python train.py --hidden_size=320 --intermediate_size=832 --norm_eps=1e-05 --qk_norm=false --bias="none" --init_std_up=0.0396 --optimizer="muon_variant" --lr_mult_o=1.16 --schedule="wsd" --decay_fraction=1.0 --batch_tokens=65536 --max_seq_len=256 --doc_mask=true --max_steps=4458
Each number is 500 + 40 x the weight over its row's rms, rounded and kept within 0 to 999. Layers, rows and columns count from 0. Numbers have three digits each. The size before them is the row's rms in percent of the matrix's.

# layer 6 MLP down (transposed), 832x320, rms 0.0396, rows 376-447, columns 192-255
103:587511532519517541526477453528506487468533469522528507435485464538553470511460477475549459422464584457582450523499488495493501504500524486414550511442424486477431459531448499432480496559582499
103:543468483538480485477513554514489488518364461522564438473453429493478545447453535503440502540498457484506572476504493510521489587461488447519505540517539489474516484442485504462566510463520506
104:430506526500472564479495479440434518499448450489463473520547518532535454444550552455545475496443463525566520525434480510508541518476474440535468454518570503536497441556490516414504456468430449
101:485461470505489531543487481562565490515538393545552496484476504428491489411498470472435479458414520483555519571444497486527546542461469426521513492459462485467528556443541514481488507474488486
097:455462539468531525498501489519552545487491483545489496478522505490472512570555461469499442463491471523533486492495528512499507555462528391453409489509537491464551403438486432479420564566572532
100:538454512457569508507474536488514498575550493545482467550435519459474561445465532477540522485555496426483510510534529567458530507476450531549491426466514546547501454511491467531516539451435509
093:490477497508492493522509485541553419431517483495469487471516425457530449562550497498533499509547494532442555527499563536500512573527523510511476566528405488555491516507448472486495485503504538
097:529571531482446511474536513490464531449478495490519544456510423478506443536538530580509446486459486462518441515507592485575542475449552511472493543537472521493451462483459547517487455587506490
096:475462518439429486500479430522444498521444518428497491456497454504500491488505584450500535547528481507584543530438469531444518504559582521531453472464518503395525475498471462482486488462456462
102:495487484496518446475560494483535478499486469498481451466477575516549476484521572500511457523510478524497523459520474510553500469521490515467480487473465488498498531558476480535538479472459522
101:431505525487523465500572536444517494463548508420530523531458472537453461492554507522559525580499504518414514536467510506453563462513556437497533455542490492543491493523468540558474501411539574
102:508492536480457516522483533477534494469488521442514546527524519458491509524490424529454456542551464584529462476470497514491496581554562530520549508473467524479471474558493517513415471455505548
099:515462556513481530475492502493439527475557472495474434479494506506541433505439489525545483487522489461492514466469497463460513504451485512502515447519483504502511587496514475423502536492520483
101:577493473520507524512517539575541437505504535511485493494498508462482473486507446623549535551520563502481476537513598515461465514543522496478500439485562481569483468527503550445481493438412507
102:516475483576514497544467461511534573470477435470485578478497447597475562478439475491496493503500513508562435467560444554498470498536506541525506601488424556482532502436536496442514472527560509
101:490479483446536540555512463570532497473491557512496447459498448467517478534478543481451490485526484491481503553417499510504458538516547476484490570468599478538517532535513404485540523511494464
097:499467535506523499503500452495484494481415539463489507536496509445473425533429438552558529511566490527523409490486478535467514488473469468569490523455466484526510391471468492481521587478481510
106:453453519492534589498474470519469504471501455451539527454560506491528538530505581554479452517547440491552442517530507467513453508518548550465547466491512481515455499551556433482527535532514514
093:476476506607499421493591457504524458434499534436427608461494492432451509479478471551506467447514497482433503496451532491451450451551473524518501484497540494496493521530591546538546578496510492
099:508514436527450491474463530491516479364481511556485456480515465418534460499462489521450493505535504491487480552470542505436510495552526458568515504580456499407591489562507433506552542478474476
105:570534450462487515470465523527506488560457527525551550543539575536526473491433457533478408568510513526463461508529470521560509486449540447528495373535524520505573445524464439457487525507451449
106:493463545489534426442536492470465530573461481487525544476554507483429583476515549473499505438450526465455505458506455564500556536506526522502541523445473504515491479494498488439552447449504398
106:511482445470494502510489479474569555581450506490546430531492573529522465455460557487499424580400423495538490543481478478536431445473487440429531539482479505536469508587573496488426553508481544
106:574537535502575492549538402485495494479432466486554544446531461465521502479407476501517457515511551489513495488466504542456497541516495505468592454587547464493475506472399498508466503516502505
099:486486547458484422490505502544573479536528538459534497560488529485455519536447529452537507469466536475516511461485498471547507459542505486450459474523390525568509494542504554461441470486523463
105:483488433468489527451528460494481500473515480550468482503531459493513467503509464475516478487484486465505430400524571567494478571488514556467468484521510451449408475486458526559479534486505554
102:500500504469507556486539480545499471532515545525442497463458536463493560496577494551474491565559511531504542451447570362514467544590546451493503451518511543455519480510530504499563483430482547
098:553425508519506507518486494518527540505458512513540487509446593487516469502509501511516517517486490447484480506520517577530493548558483578482545529450463562353585528438546464517572462474491440
101:547518580546502470485476470485458432550517536538511485463527570461501549493399571486474540517517487558522504494480495502550485530459457451493380558498542486479496534527499491544514552474473530
105:541471508537477545486479426491526521557523509423500444480473416451534515457482515528450478570491474500474520537550502503460430518502484470511440515443450518547485519505510422498514462508488530
095:513510536512532498511493530478471492473446484548553536515478484505495502490561455488513468496426471425504496484479502510521522550456517435504462473507502529497480505483512447486497504554525519
098:478426413472493476438451439516497520441473478524560444500558499514504449467443507473564491496486427504502501482502526446506507509534528550562579533506468474451475455575494487568551457450548496
097:596568460420454450493524611531494506552507510540506493542424506504557480430494493435520535441538516528452494601512514585480474477489500584469489433497493536536449481431434559524502483503519462
100:499509496482561510528570518492470502531537550492506493593464529466524456557520467473445512543467570507509465482513487499532528389501492489501527537528501477546520522461491463472487496490495505
101:491522472514554511457526514513474519453553434525463509429492574464468476479507515477458477462524450554508493407454499595483510495549487514482478497550524584447536495501548497459481566511526497
100:544434448460523480513545540555514543557508471498506595486558472512510484453462526497447521546419466445561480449513447513467517478407494435510466516539455522516521451444471458548484518506467433
098:524485503461474487483513497510496534504492509519527523436557517474510454526569454464495541516534461499453503520493487494555581487479586463442470524435532612536570481487521465558462396518509483
098:506507512498427483483559427532505502511479470513411437481486471524523491572492553527469488533541588498532481559548533449468407538523506448542437553497455563425557470524461535557495502544540463
096:498475546548458501507511527512592551506449489553517442498454522511489517534471506468535507501479505476529529563527534422457437522466526436523527494435493519501527517467472452480462538512546496
100:504452452439535485518523537518488481466510480517481544519482494525521525519477510494495496501509501480606554453524492550518531502498511454536491449537531479490496476541496496518562542496444524
102:485506500458558537433467494540510455493507432488521508474474500506523507430507510405459499490511414578470480544563479513466475528463518437450496469505507441477501486484508527527506454523483487
097:490494611412534465481524489538472486489473402490536439542509477510552478476524523477455504399547493569452475495580579473570506510539451498499503476452512479387552475460606483518564467440493482
099:469468491521479478523495488527510500532474487477635469444553479494469450490462543583481499472526553394474472419534523513504502487523529435455457504531518465487486472499496539479503469499545471
101:500494506494460546422494396518471588470505434467497493487429480570511524445543540555506467503607499466497533526481529439497460464527536534514447528446547518538468499480537493506475503534562497
092:567500447451485525476421533486525497511549474530469582490512600586420542552452390517491524535506437463484460489498471499478521540489421485532556481502490422512448461521589516499501495520484398
100:504523448479453523558503505475491484552496437535449512475475473514537468452523441432459542539543463534575496418456506526564493513483507469455479442535459537391450552465477402487411512515481468
104:484558512511439489539495471491518583462568516555494585483540592511531472531440487498440460534468502514492488428497505478558498452460429464519471401501482538519481463549430512478510534491483522
096:551514573540556534513501474458540510512560558420492514503519517497511499537420444487506514485451548504486505567442514483504461500498524516508538500433452498547505432476478578403544502554533447
100:462455522557523503440504482524492480496485556488558503481456460517482459508504396467509567494518533496473510521517481551517458464470483537501470532548462465492479407538448504478426577466507478
099:445492499590517464437546552493526534511505526487515501458436527516396515495537476489490515542565531536458580546510560553497522391480529481503515514554481515513504456535486509472495469508502543
101:472549457405559450475577484514577461491539501451579430444483493421473440560492489426522519492532502470451493499519513528485513428486544542490498540511478494538514563480511482463479506451545529
097:508520450534485534527508439560508529487446553524466490477505443466485594512574490514525466504545479525433442467481453534502527419508527516524451537424476565440496479501522524468543550476419559
096:495389510489452542505485538516498414443508510408539468465539479514462549584517478566468570507498502515445527516526561579532544525468467508498452489486585480502545465443538493517467526464485460
100:496456432528473482556478532546505407518456480459447456531538480494508495542520455416447501476482505518572464505523592479460496465587459521510558539480415442461547479476454574399535557523490514
102:508571484426463497570524461495522496451436527510523538479515488509541466469483498500522499521504533468473507424471524486554486471484516463476538522541477430539470496492481575522501537494544515
101:524534451503505450508506458592467465504477477450529542527529498555551581452521514548561574444533556478510506448481491475479400570576475486552541451522444499500523456472550469556480520509551603
096:487495475454455502546543543531513474441522439490417418490569493443542506488490584467435502444483513448480530538483461481503515461465497559477454524516458510439539488532508474508472390474513499
099:470542513542437544554539495524562501557562437519446511577480466514542533449460581485505508474459482469485471518462531500521489422491515522516500499517459463475529443494486514467516556470488453
105:576548558568489496555485497414418510495431524524554484554524512500470498492541540515485544520449440510459541550452514442519542432502496555497431501453483569565560472392471416458453545463470440
106:559473542493499469510438486499530478551529523527438573480513540458480443561598505480467457463501517446505463482539456525500508457451540546468495533472496507478554521552512586510525572575508486
103:509470532485544518470499451554509513503431441544481438435450523467481502491499547509460517482538583519517491513484556462522542482523432476534472474555600421522474500534498511479490509518451499
094:523484475537521535461545486472570460461485515496469422502512545543451532441477469475547486501402479457481475503495533588441494503522521435549501480529509441512521537518590428512471501515492531
096:467553464463555504563573517472589604479472473463452446547481504442468520503420490462488506503503401464536533429449510432504532503492451528454469467478437503491537518591465490445580511463508499
098:480490491470501479514480564464478527578520500585564489465519394534465440432492468465552492569467544409518484498532441564532500428467519491531548472463480474542509530463540446420486478469534436
105:447469454461523505482517549473595522484497436469498541450481487447523486484475471465467530507521562541534467478440526505510542526564459500550521511556507517420508578511514467505456532530566568
100:555445460477492449506438544457486497504481473505489535519538442482559486548459474547555552420459494537476482485499430432434470455484548534490475536522578465448494537472505539500501489495456543
103:481546527513515489521594409522504460495446534524490541503550513503470457476424468500487447495479563557458471564559460478514469547576509499519456457545470475517446551518459560442486476503488564
098:500459488492514507516468521500462557497551519476514509481493529500513479471464467483546507432522472417542469465472550480556519499468530466487507548543495471492515496498554550542502540526453527
099:503518455461392499542506487525467455421498518521460528479561508509470527516489552446480525476473495599486568498490537532468538489518514519584492521460495543478577523505510441503514472491574431
098:535499478451504544453516521497485478481523571587487565501531495469547488516423463454455535477464455475473479516455517506473447442519500480532492522500522479503541441456436499480509530436464512
099:483451448526500436533530458513536464496603520532523522557493468477464583542567463514502429497547552516488485473506468494508438412408477495555480523489486440519511516494512475502493492408475557
093:554480458535533488512522577487530505518439493507483480578464501516529504507420529446439511531482557571513472568468484497548513497510514515579586539451468453465554468507486525486456488530475494
# layer 6 MLP gate, 832x320, rms 0.0397, rows 377-447, columns 192-255
097:505547432540458572509403542513526489476560453489552495530483464512516492503600453556441510529456529506543565499530448520576535498484482468527556553585604513514517513481466558507467526446527526
100:557538524536447576576489516502494499520516458552551526428459451496516413480510532491453530545568503459463487591557534545473454509569474474519523483569514540507477538454447499463509463515523524
096:502505500473517571473511493538434525560467488500451508437429499464457502562460556547483461462579515524530506413537552527512419476481524477487477489466512539491448510479461579553466458426471508
100:507509483478439546503464451552477499435500537425526571465509478555551507507513530540528494417541526469503526453592560569536507499550579568490507574494468468489497539488454473472466569508548529
103:442515544537489496456523552457526472490603497466539488476519495471519448442519517481476473547527505462495494487459494459559453534520462530518495510408455480455517573511537510566455445520517544
095:509545454570557447401531590490471509407508510459465587482481564534517465448481468494486567464493481448568534507518557556492488504567533457483559482465411524484492465557535442407568530486526505
101:558452483470549524476503498493471535498515466508484425509493480506501453538531528552520518462526485603476495483578449515479486530533557510507473544432468485521441529509500480590534490456503480
099:464499512480516418493472546541506475505469509549588525520504505504584551451451535412497504506458454407488467484500491500509525501537490501515491495491483502470565472576461422407497497547487499
101:505495464512483511528417498536485464486498548525514571543499491516468534568526570533503550505514516522485500559449551443446482501523526498532499460568558515480540493552469549447492533519570574
099:467566548521511521499540490481516457513528511481513479525518522501452482518538551465490466462471541498473526457508577511584497553417473546422451436535523537534465467522492450478548466545477440
105:503461640530475521445477468458483502462429539532519532472499471443539534477543514495505466562543438433416514502467522535513438494497600584430571477568499515510525476475550508509487426412545495
098:621510499617493531498455521499503493570561493512578513493459540583459498491531473590514389520526540502452510525444455459585566512450473495475487443553483495484555424516572527498494514516564474
097:525458456496457493531447538543508565500471556557536475509523485442493523612539516463523540474539524509528414495479508487549485462454545400508435482480496489498517419506459517489482454456455512
096:525535538504544398490540527526463491496512543425569442565478495417461508431519492533491428489505457485551527548428487501512519547562486450509509463530479564514501531489533499471473462503521565
099:536450414485549508484552525456459501457497558556505528528503433494490524463530453515467502477523454537559483508489513526529518539411533509517569514510525545545494542457462572452507519466447470
099:477539469494471499515636547476532538459525508463469476472505548497549557537522504464473459560543565537440527477565526454580499484546448515506451426484545427511505520508511456541459452429536560
105:491487504576461549495476472432489450560488535375506523438496474428534549524498522537530412467509527454432469481420491479468413499473475532462491524492422531512515541404481486488487490485437585
090:613518493485549481554499568485491545519439529524535523518517491499529476523466568477433511526448501523516526518510557485512422445477529480484539464429486473465462517461474563455527494443533537
095:496460503526537479553543481490512524504485483496497508530523491497474502527441560490570528465498493550484572510513538555495497484517470519491448413482562438530437495522464558571446533419547506
106:558453513555460461556544455521524540466494509479539504521485504449562461477520475530583538492538576488470517437487455608459532452483520479535470535519536511466534467477478477402513406563563561
103:534493538488435450519494460496461516472565500560514446519453519457404569519539513521519545543472486526510504509486527543518575491453495561526543450499492534454480492464532515532527454454538487
105:449503545508482485564508510491450478443450482541502545543500489453532530511470531538550508503562458491417530449431496467533476530496490478581525515487530586466484448461518516459545427482503521
104:555568504490497503471504520517472484473473543496489475496500485539447473496563416526464462527554521483452494504451486507417511507488486545485520499496509537523486496532518461487521566481557537
103:486499559433483527517525524499454484470536509538503470566445469534455433452487481476496490512467507532501521529418524585518504482527493485497493484481590526508474464495452479448516472491575481
104:558553542519503448520485488423475475500477510510421480494527488444525470501486513526528475479536464492556474552475536528476424561516462490471417489413540524515478531450408478456546509459481490
101:525427521458466504490560509511563525487550448497566471491374495507516527452490486577492511493474480440465516534494503499488453487541498460508474506519486506508518397490434415509484485478539532
101:509556497489447535484546458510520536514492488477504587557470522510445520519524499522565443492479559479474523511480534552482501478565493492525553445525488475456498588482470514479502465495475515
100:499468499518479486535476514488440495501481462489471525524505552501461507510521432518455509550460547584430521543531472500505530508463534514490494539476495499429442588564522516530550443512486498
105:476472503463470482472501526449442447494482492511498421517479496468498490546488495557477493496518445527477484533480512470468489505483519478527475567445521503557513505555443467525550441440484549
096:510517559562548518476512430446514515507496456485513504523516529501549541504521497499594433452482510449508540479542524558453499512455498515472443493528524484512494545480434418563509476516558485
092:545482540530528571599525544457480560557513496490452493463514507479456510479491472496541446499519565386482481488606541502527471492486550474428562538494520512514450530462460502499487522495484487
099:486490513502473486479477433450487461527604492457494535502544503488559553532452563469529450525501475550516493471478539461507550423386508477487467449525454539435493482447463443438519530483455530
102:482549484479536550567541535484399465530561442511544511472544448481492556472515447532549461526480501450537603534533500509474495537439434447471458492486474597473483510569531553467496490555513464
102:452519449487533536430503505512462547457431501496445447480553532507505408518543487476447552461524513506405580472456465478475478574556464524541443526538570548454447513485501483510546515475483491
101:489537519453483528511501604439523503411493547510492525489473424432486448505485478484482476486444539530496522539532504530472482512525539467557503505554498479402483500496511537472419482464489519
098:545490528480426478544513444503483512546520480474470492387516498485518499500495527547496576481548537532443547478596559536456517485527433480491496471455510473500493511523518466534443473527511463
099:513439512520538574492517488556500500498470518497492524438561431470544482471512474511528536520471456450503494562548529484562454500483530494518464483564534482470512571509444517543583513498498472
106:528559451498482525478478511557532552440473510436527462478416526566580509422460445573478550481535555550513498539518512575458490493497521518550464521467538435576447485494511533481477469543425523
099:513566528606431371546506460505528521541505521481510501430483526519576515479433486502536507517492543514495475524566509489469534493423467519537518505505481497467519535515555419500504435494599560
099:562501571544553492481461542528499493479532544439481513498554568520505537483506450544555472542455554484498524506428504462483463504476475541498549489448526518447501465539571454462500438492516483
099:556482509490490510516548462514553515517514512460570556535539502530531469492510552535390489477547521478577496589571545558484486473509560545501488496503549535522548483522493468546463458509609516
098:578571483512460534538492495555544476495442620566491496418506492519508503491433559478470462481537504522475516513504483533551581522505472474495506459522556467529410540544518429524496448469497474
102:593537565488437431516484540530497524503547506516490469478503514531482577503597525504461508500481544566485523472485490491448485572463494543444544481459518488436468513496565442508538537354565487
097:529409555519502474467496607478507540499502494482513535445520457526412433516483429571522439521504444501489558477504534492523484491510500456484518462501420484493482507549550419426521502547524546
102:520497513496529460464537471548548470485531449498460506428538500509481418512516513503557524475470478471490615541432505516510505530534545514563440417509540472544441514527490604410526508462566516
100:478499507557478495543511542480456512502568559488482575516466533458474533487600519496503502446500533519437482520463591593506509421463490470543495528505476527383449474459446583480469532568504513
096:491460559487455515470523492538504509542514515484539528419505468504484456468489541498516511518478543506557514424532447492523440542462535474496469427490434492475509515580448438567478505496471460
102:481527482517486515535489486535529516490488517485473503457566468460487552470525531486543499500529492445522542491454467557523475426491582528521569490499470485518532534467550506458471556524474505
105:510522519545424509538468500502575527546517517475550483486472464480491478498446530489447491503548536464462558498438536522411500519491553598484535501552503477536472453427427517533514471425542557
100:545483494479437514547507390453536505452542508432527568569572577514538481519487519519505501485639533467540515522429495471491485536512559432485528555485531495462475522497533489483425495519456582
099:552479518539587473495505523425506495525513474544536456441536510528539497483425526528500496514514543556477551528523480521530510561467519418483428457492485525500515541494546492548569498466559595
095:443546524544465460595465436464523620474437471488518474493494582547526541524568459480563605526499467513524468456369499445469466455553535491514477506512498527534520450529530448518470527529442506
099:482505468587519518512521449499513473439533517512567516508514505517478470479552502467538582462499414450489513596464412510539465513562499472468485449498537518482454442518538500514491421386502444
105:495441475492543514481488604527509462468452542474505505492450479484452495452471471489494513498411497523443546562498499459466411504475544506531489416534429587474505526453531442471495445444525546
103:519580509523471567519567542458419475453520423491513494410509406453528423534497497560513517587492427534484604438460521430539508459493503445465490489485504438507541527480511510463557451569491482
099:523481484495465479570490466457498476491475446437502505460496511490529475456464467539482508473521520530466468474453463425524494575518498514507463491523566506456465505482488523483473549578471572
098:508556534435446463529528545513490435433527469529458527518579499507458487499518501536540458445501460390507438493524571507543481479486500487443404509549528495498431463472501457541479473547566481
105:518474472492462462473454584517451491495544493437527513491508479490489453509517472465544493509520552516521508512514544540448546523460565498496511469583426435479467536485573527478489518407504428
108:537471457487502493509526464472457480535559614562476487474422499447472488445502539498523520445564532487480488485516501425479508448536510516516460507597512567425513425493542503539547429509425459
102:560505503541457531493455469511564519528513449510517523570545486467536459493410531489452495521462569478448494510483442513441500524521565486451521486449533556483519448567506515509480484423477578
095:437514565527486503507493441521441445513507518484466492454538432471498555536537514520457535486514588540524443490483442489483508569459512494517470503473474436436495528437432526470559509550493512
094:531474521458498474434485506531480461527473496493525532551471491549568446437481463496437514561511537582568508502489454558513461476524499462558511504549563435517436576452528486545468522508415512
098:526464542517482515433486486468459509528477474491502520492468436470496601530468540518532495536508461516447496470411511483533507591558487444472517530555451530462554532516552423446508514477493497
106:538544519439515443485525515458466479549543490413475485496545493520473471528517507635527509433497442430485438526508546483560472497509482551536421506511479478539480526560506564445517559460473500
096:580532532508489487490437462446560499524491448541437522521488537379531474448501511481467540504517455517498505539459525531544510428541560502483578493535613490469535507501495524605512479434568514
103:489505494605463563555544457494515526495548499444507504524487429504534512491538480591580461544510467486461531527451518532460528483442458533456420402532503478508489420465513515425500465437469476
100:480498540545488441545491518502506482516512527468553529510484542542454490461515490523509456494541413444517500507477505495547562479384534547495478479557543461424458494510566569498560508459493485
097:486519454578485494524543550463466472476539492512530509508501524459516570496512495502467552554483490467507547459518509448447450484462446499494505421454454468586526480453426532497496421555523530
101:488477458461455491428565492484607504493525449510543510479455537477500565492562515532547416586448504447530484531538461501497478455525457444541479545407463551468508519474415506485482530501518516
101:515488442531458473532498458490553465493506452518473426462504495458572505519480449549504521449501555483480551534502527462486486474482515457535424452569442469492514487458515540493454565615503546
092:578432549543546521501455559489491470466463576538437466502497485518493493534523462487480481543467504462525513513463431492508533528473496517499580537510505503496520579498521511480484511533491488
# layer 6 MLP up, 832x320, rms 0.0395, rows 377-447, columns 192-255
101:453540422506527643423532439545487566480490484474489514538551528444550453509477502508534485555479567542474476483497536502395529516552476477476460489496484479523538520556463438512522500525507537
103:478458459461576500527556484563559517439470533548556485487495491557491445520436502455462571492546547443465509510470520616434516439533521489424543541469422528506497527540446510555462507444498536
098:452495501500479526473490443504429492501507583542476465509504490470580506527533475501507522505591456559510481518470497489519482516597554541491543418618492471536522459472451512474531489482495505
097:506560425529525485482587507473435541458527530455463511504569449503547499488545453507475453500440484534447553521473509429448527539593513539549581504517411481548450536486544462508480473472523495
098:494507538503515430461451478495464528456458511627504527466567499494489493470528486408498540471435503573523572465462441483498526522480540505477469531496468474463503573528516540501506441472449563
093:537496476489500507468481491523535487419467483475548535432523511449467546406451472502443481491493516538505499500544548477492524570452480526598504539504474494456464468535523509529484539478549490
103:523398481509529528509449476467538514484480530545454528509523554509553562432506509485491541449526485517512534534517519473473440479538475517514520583500445447507501515491518481481485520534468510
097:427476496496541400395483487461436545525509481468471474514521462505513538485505400536505497497463413499500457483563467452519562507522545544523509598561507476486462573551521469491454501535506579
100:473435468497446490474528529503550489489448504480567479515460488497474491549396481486550574468518477550552497487533552473459512500559568491538539473431561467500514479538439457501539558542478532
100:563500505499437508479445432526505464490500551486478442452496470469512506464503482485443493541491465490587492482535555521528499533442542532504523533507538451472498510460473479496448511534487487
100:537468518515461453481458432531469544462505441453489455524544493532571449578475496426561485516518494566467531509498564611517476448497466479476466478501499529484535498530522469524472547455504491
097:485485445508519475533490519521569481478594542499538545534476455476450492588495489485536517470515547510507505507468514527488505555473498485442467482550492521500496477483513506526444471573496504
097:481477566484458466483516492397486439484447532573503549478456489508511498515557501488471488484452487470485501499457496560502465465510541456477498486486520516479511517477525494540498518567508499
104:509567512428536499534571481514546480494529505493432500554500544452455464449519547538499449444612524524472493487460516494436507499517480466525523581462517507444515508508537529441541458452483557
095:501456523502487468461527515404464525526465614519410538480522530521460459512486506473470491549469532449485509480542476522527568488578532534517476602501523428489477495481474506580467477513499568
096:476397547554569499520529563497517479625471464500473489455494503487533445532439517565492470493500454431514511475451446469511509475521508484394439483463492511434530559533421509538448461561476444
108:571479530470470500407479503486464557491482507495461494502529462468536473516500456469618555461501470464543530452476511472442516490485446493570551483515487528457499524516565475505534498441539443
091:501492521510463599486439484449492454500477481524581451574453527523533476459454548499462527462548455464526529469530426451514590479528364450430514565467461493459506435525441462493493405472505562
092:518474563507603461445502453576540484508496458549429517489506467459483554491438479481480549473573552516460459444536490523537474531463522441465451535423553492558443580399442500492397423501472461
106:484519575524456482479461441524447530496542445534550472522447447465496454501508560457503517419385463461467547486549503510547480533535489501449525432522559433470517493519433513564553507497544413
109:453511504454484463487405529520536440456511571440560488501483498505538506502491553497502450543456483609491457490532485486473450591546502453492567567488529484485492555494441522519513535494500528
102:522514527430522527538536550579520596421523434484535427540449505532495515437507450535508550403529555523522486523449441475505553456525476579503476501521497512519532503544507532549473518517453441
106:500456466506523583510468531472569533454557488512516511532547491466572452517469476532547521465433481526566477448484502489496507505585566507487473441448480454458535592503518472492514458551491486
099:518503451512515500397467493421475535457474472504414502437540473447522493536539568442568500507503487498453543505463496481479539482536451527479529583571519517474510545522554525469569482514382468
102:553505455464582487455471481470517426450422515486443508464547454497503505548460559521505491498502489489495520531525472453504529520447527509568492508503548529545567560548591521462505486521538523
100:524516459514556465462512496489461438522476478516556503531545547551483497454480456497547526490540519470479463493577500519483441545479500553463513547600523501474519596478596570479472510529510489
097:515525491533467516550499462537518430449528503505458527503535477471557527521482439432523515500506518482529473549518485471529595499437491533575485457446522504556460482508489496492440446519574509
100:487485460521501556494596433549506490469567448498511535542486556540468469535534456485532535551575559461481523486504472485423474567557476517477576489467481494472469440429494543552585468467444540
107:500514481480512527486577507445414426479508476557418471463474535468455509523581523502518445494566489445463478481547514563538585510582521453481545492471492541514467484527467598458494505486457486
093:476526445522491477443469504447479418518500521482494536498491468441451542462531580464470536501484550490461532503482517461509494540542485529528551491484550566505389502549526536540539542539487437
097:492590489576578510519608580518511542521515466481506467466464504577492615493497509463460485443488539500511412481558474474482459495468488463462510449563468517523489526476457469449496512609429489
099:488460512461520513483479487469472455511502502479515481548552506469508599499442463549429471535430482453479517515430470481509479456534405533540484549418511445557562439498450460533506545503479513
097:458448510498473530462557528468465477500593491522455528534483527506503466586499497544479451503489533509404499512466528554474548500471463450526414468403495493518546434515553489551487472515520511
106:516575490495503422457505469474464529450484527506551456504416491544540478582531525420509522443563529505486514542495462513555534458498507473509433498461542486519458503435490496568562576585489591
099:506516566545498507487554473492499461501514524485511481535480513503493444521514572492467524459531483483438490508490552483439568456481501486424588424427508482476568436501564491499442509480536468
094:495461549444506521471477493508526533538523504425474472493508487539526486477500556514477573462512547444403542460470459490495467501585526547584520550556494542577484543437507496445517501501478514
099:532471498500481455512432454507480414446499477585544482503430522503513507565502462566508519491502455467560492433519540498471474476538508514446480563457469532529527454502569490454430553562469435
098:536479510527534521489369467478577520449440524534515469406414436481509501448480510533475526457455511556510467479436556438500527501506524498498451459512503505490535428468534512461531477471427538
101:499444573463542511521457480532580489497454516525416518502507455514520388479462486516496468526524510421482440451442474513523496452527498488514573508506501542561466566533482503471512580511479543
098:483491531526486413544480484547515549485515503472518445520551437570487530538532454505554475517440470460516483438386502522455455450424526550522445549519531554482592560507492520440506442473557510
098:452584505588476590547459502473504482557509457451541521498500496489493511559482465443454577491474518469583532517554475507410557484497488524516491412561471488550447536519474525508424483475438525
099:554546510558523494502490457526577619475450443531458445484494491464512517540490499475514473453538465511445509481478461484588493552495575511529478520491487498532433536417464503507455529446489507
104:511577541518585486500531432478543476557513542484569458507512500468531564485522559474454476485460487560509517505553535508467566555480452497515497504467461473553531517500465465448506481452489487
097:464458511520448496496543444517467468483555533549459461395513442414548471538556478503452537461495541559527579482497499435510471511446563537499456486495583547521488481523525452490509494470532565
103:494483522482535546467489526400546517501488528443518521570453478549454464460478590537495486477522542517546497453579469503463519506549523499452518446515498486455546546483505529530513494457493537
099:545424497519518507519504536516553445528500522515487481488510518496558486497493516488506468573534469471547535540517486480501449529463490484536466522492590461519526552486470436497521540542593518
097:532442445491431494532613500519544446549472536532473532476541509473469472503555561462578517471498512467541513463488475475550522543501452504602462510523462445534545458485490449573467490510404514
096:563518464474453485420516487495470522477558498514513449582541550445524495597589572483435461504566463532485476461497523477486510502522552554463577480524461397522471503566562486514467508519480510
099:539462531514523492524507449585530442483506467455481461531563486518591482492473528477487517516488540435582382472459491453567465586504517453534422508491461488477473504521545500528491484474427487
102:450458436498474550552425589496538516489519494522461460530469477533445516477528491494476523451455491537492436576477465467497439540537479499503533527511402487430529446490484482437449518510504522
097:507520532528494521465483495507401507464469487571469609488517580490432534477517553449492587396450439557502500461513499523461487443502540541494518459475526591509409551507510517566471441564563541
094:478527520563460539532480515512480526557477515531515510455489473472588478513537545461502433547548533528494445548481408434471566481481530497499512499498465606526474451389546534551452460510488526
101:481404486500526547508520555469533507478495574526572523522479590527484544534499593485508563558501448445441557564484458496589518476475561395441492509541524537477460497524493542557532452523481490
103:522478502538550478528535519430425500443483546465442532520448440440493486498469528491500400484535445545462495484521477569478481514524536492489557537437477519527529512478548475510507483567484529
100:546536542531508518455510455541400502526531501506529439462498482465543477452462540512509485530489498555492531469486533467509517387509492570503514591518503462459508538492472474476573448532562464
096:507512426531512540507500508493537497500486464450520541451531547505415551498490429527534533509454497553500455510521427474531451438459501476502525500512542556476444514557475512559535515514423530
100:530550556510539513500512517461481542425505545583522481436477534427530465507525449560467542561468459525537515432537450465507561473556515463441546449501488492471471504538478504597460584489538499
111:486451577538573498441490460500538476488491500516474491573540506479455460555527504492502527503497455495471449453476566491535481446543468490518564531495510500499549537538464442486554510486516506
106:475502452543524458533482561458451445520453524496508470454493493538456549533476486494449451490533559530504511469497575459462527532522521515513523413448426506516490534476519457498516505511387522
102:503449520493554511486483434466502541530503526485490473520493491535570547416448388541482462434530407437528490474468493493379473502467504433542560531473466455457483504480451486530503537481474569
095:547445451455516474444525550509485612515492553496548477510585444508517466522507544528503514550523516497551498496492472457482497499462438582517538497536536527523533406503469556412523522440537404
094:534528526513446451479428520537498482464553512515468471477485507508502486518588623486501493560459569483470515510477530546517524469552511458512483552502539433569513464495542535539435486520550486
094:558474520477453582494492526554484477451512490441453470513533597493542484495496532506467435467550500516571512511484562460529547414522476508469529580505495523455497491543453507552517549552522537
099:508456503543534500525474493509501503473490512537539435511483494438514473492408474408477498558482450469545514466554476443441503546519444484388512498508490522461516489516558495432514442528512502
096:475447507475522439579492548565592527499508543474540449531576466475582470529437470419545419499519537493470504462499529529499494530458481528534517465482462458517456481467476554513509534517463515
105:439522503424565510436492565474438482486488538510433495513455628488464437491496528423515508478479515503500501575503480477511473553508507466526469579520494492496524524539497467491537545538580470
100:533568522499517536533483493486475532511486493504467493565556527522592464440524524467430501559511446467508505476548466490509529460556477528547513461513480492393586506565456497479466467468500416
099:507555397506515538475436508457492463507542504484463493439533463489457490485411509535462487543474490464509496507561465515524529470529567465523556509436516573529521539454478482521486516501498538
098:534512513519487512446452459530526528468505586427451502598413498462503490481442513511524510482580482537493532513571507485553530453499503547429488505509472472514462499523549548448476534442502469
097:512529563527478447511454494436423534487471458508474444510470526459469445508520520495492563472471467491501460544528540430485494538572431453468556436506514452447534464406485513472434477510513405
098:538479613534474507452554496591484457576463551493475482449545507467408488507501544588464514420498506403499450549438485513518523504493434494395545454463519473471383528487559482504511542446522412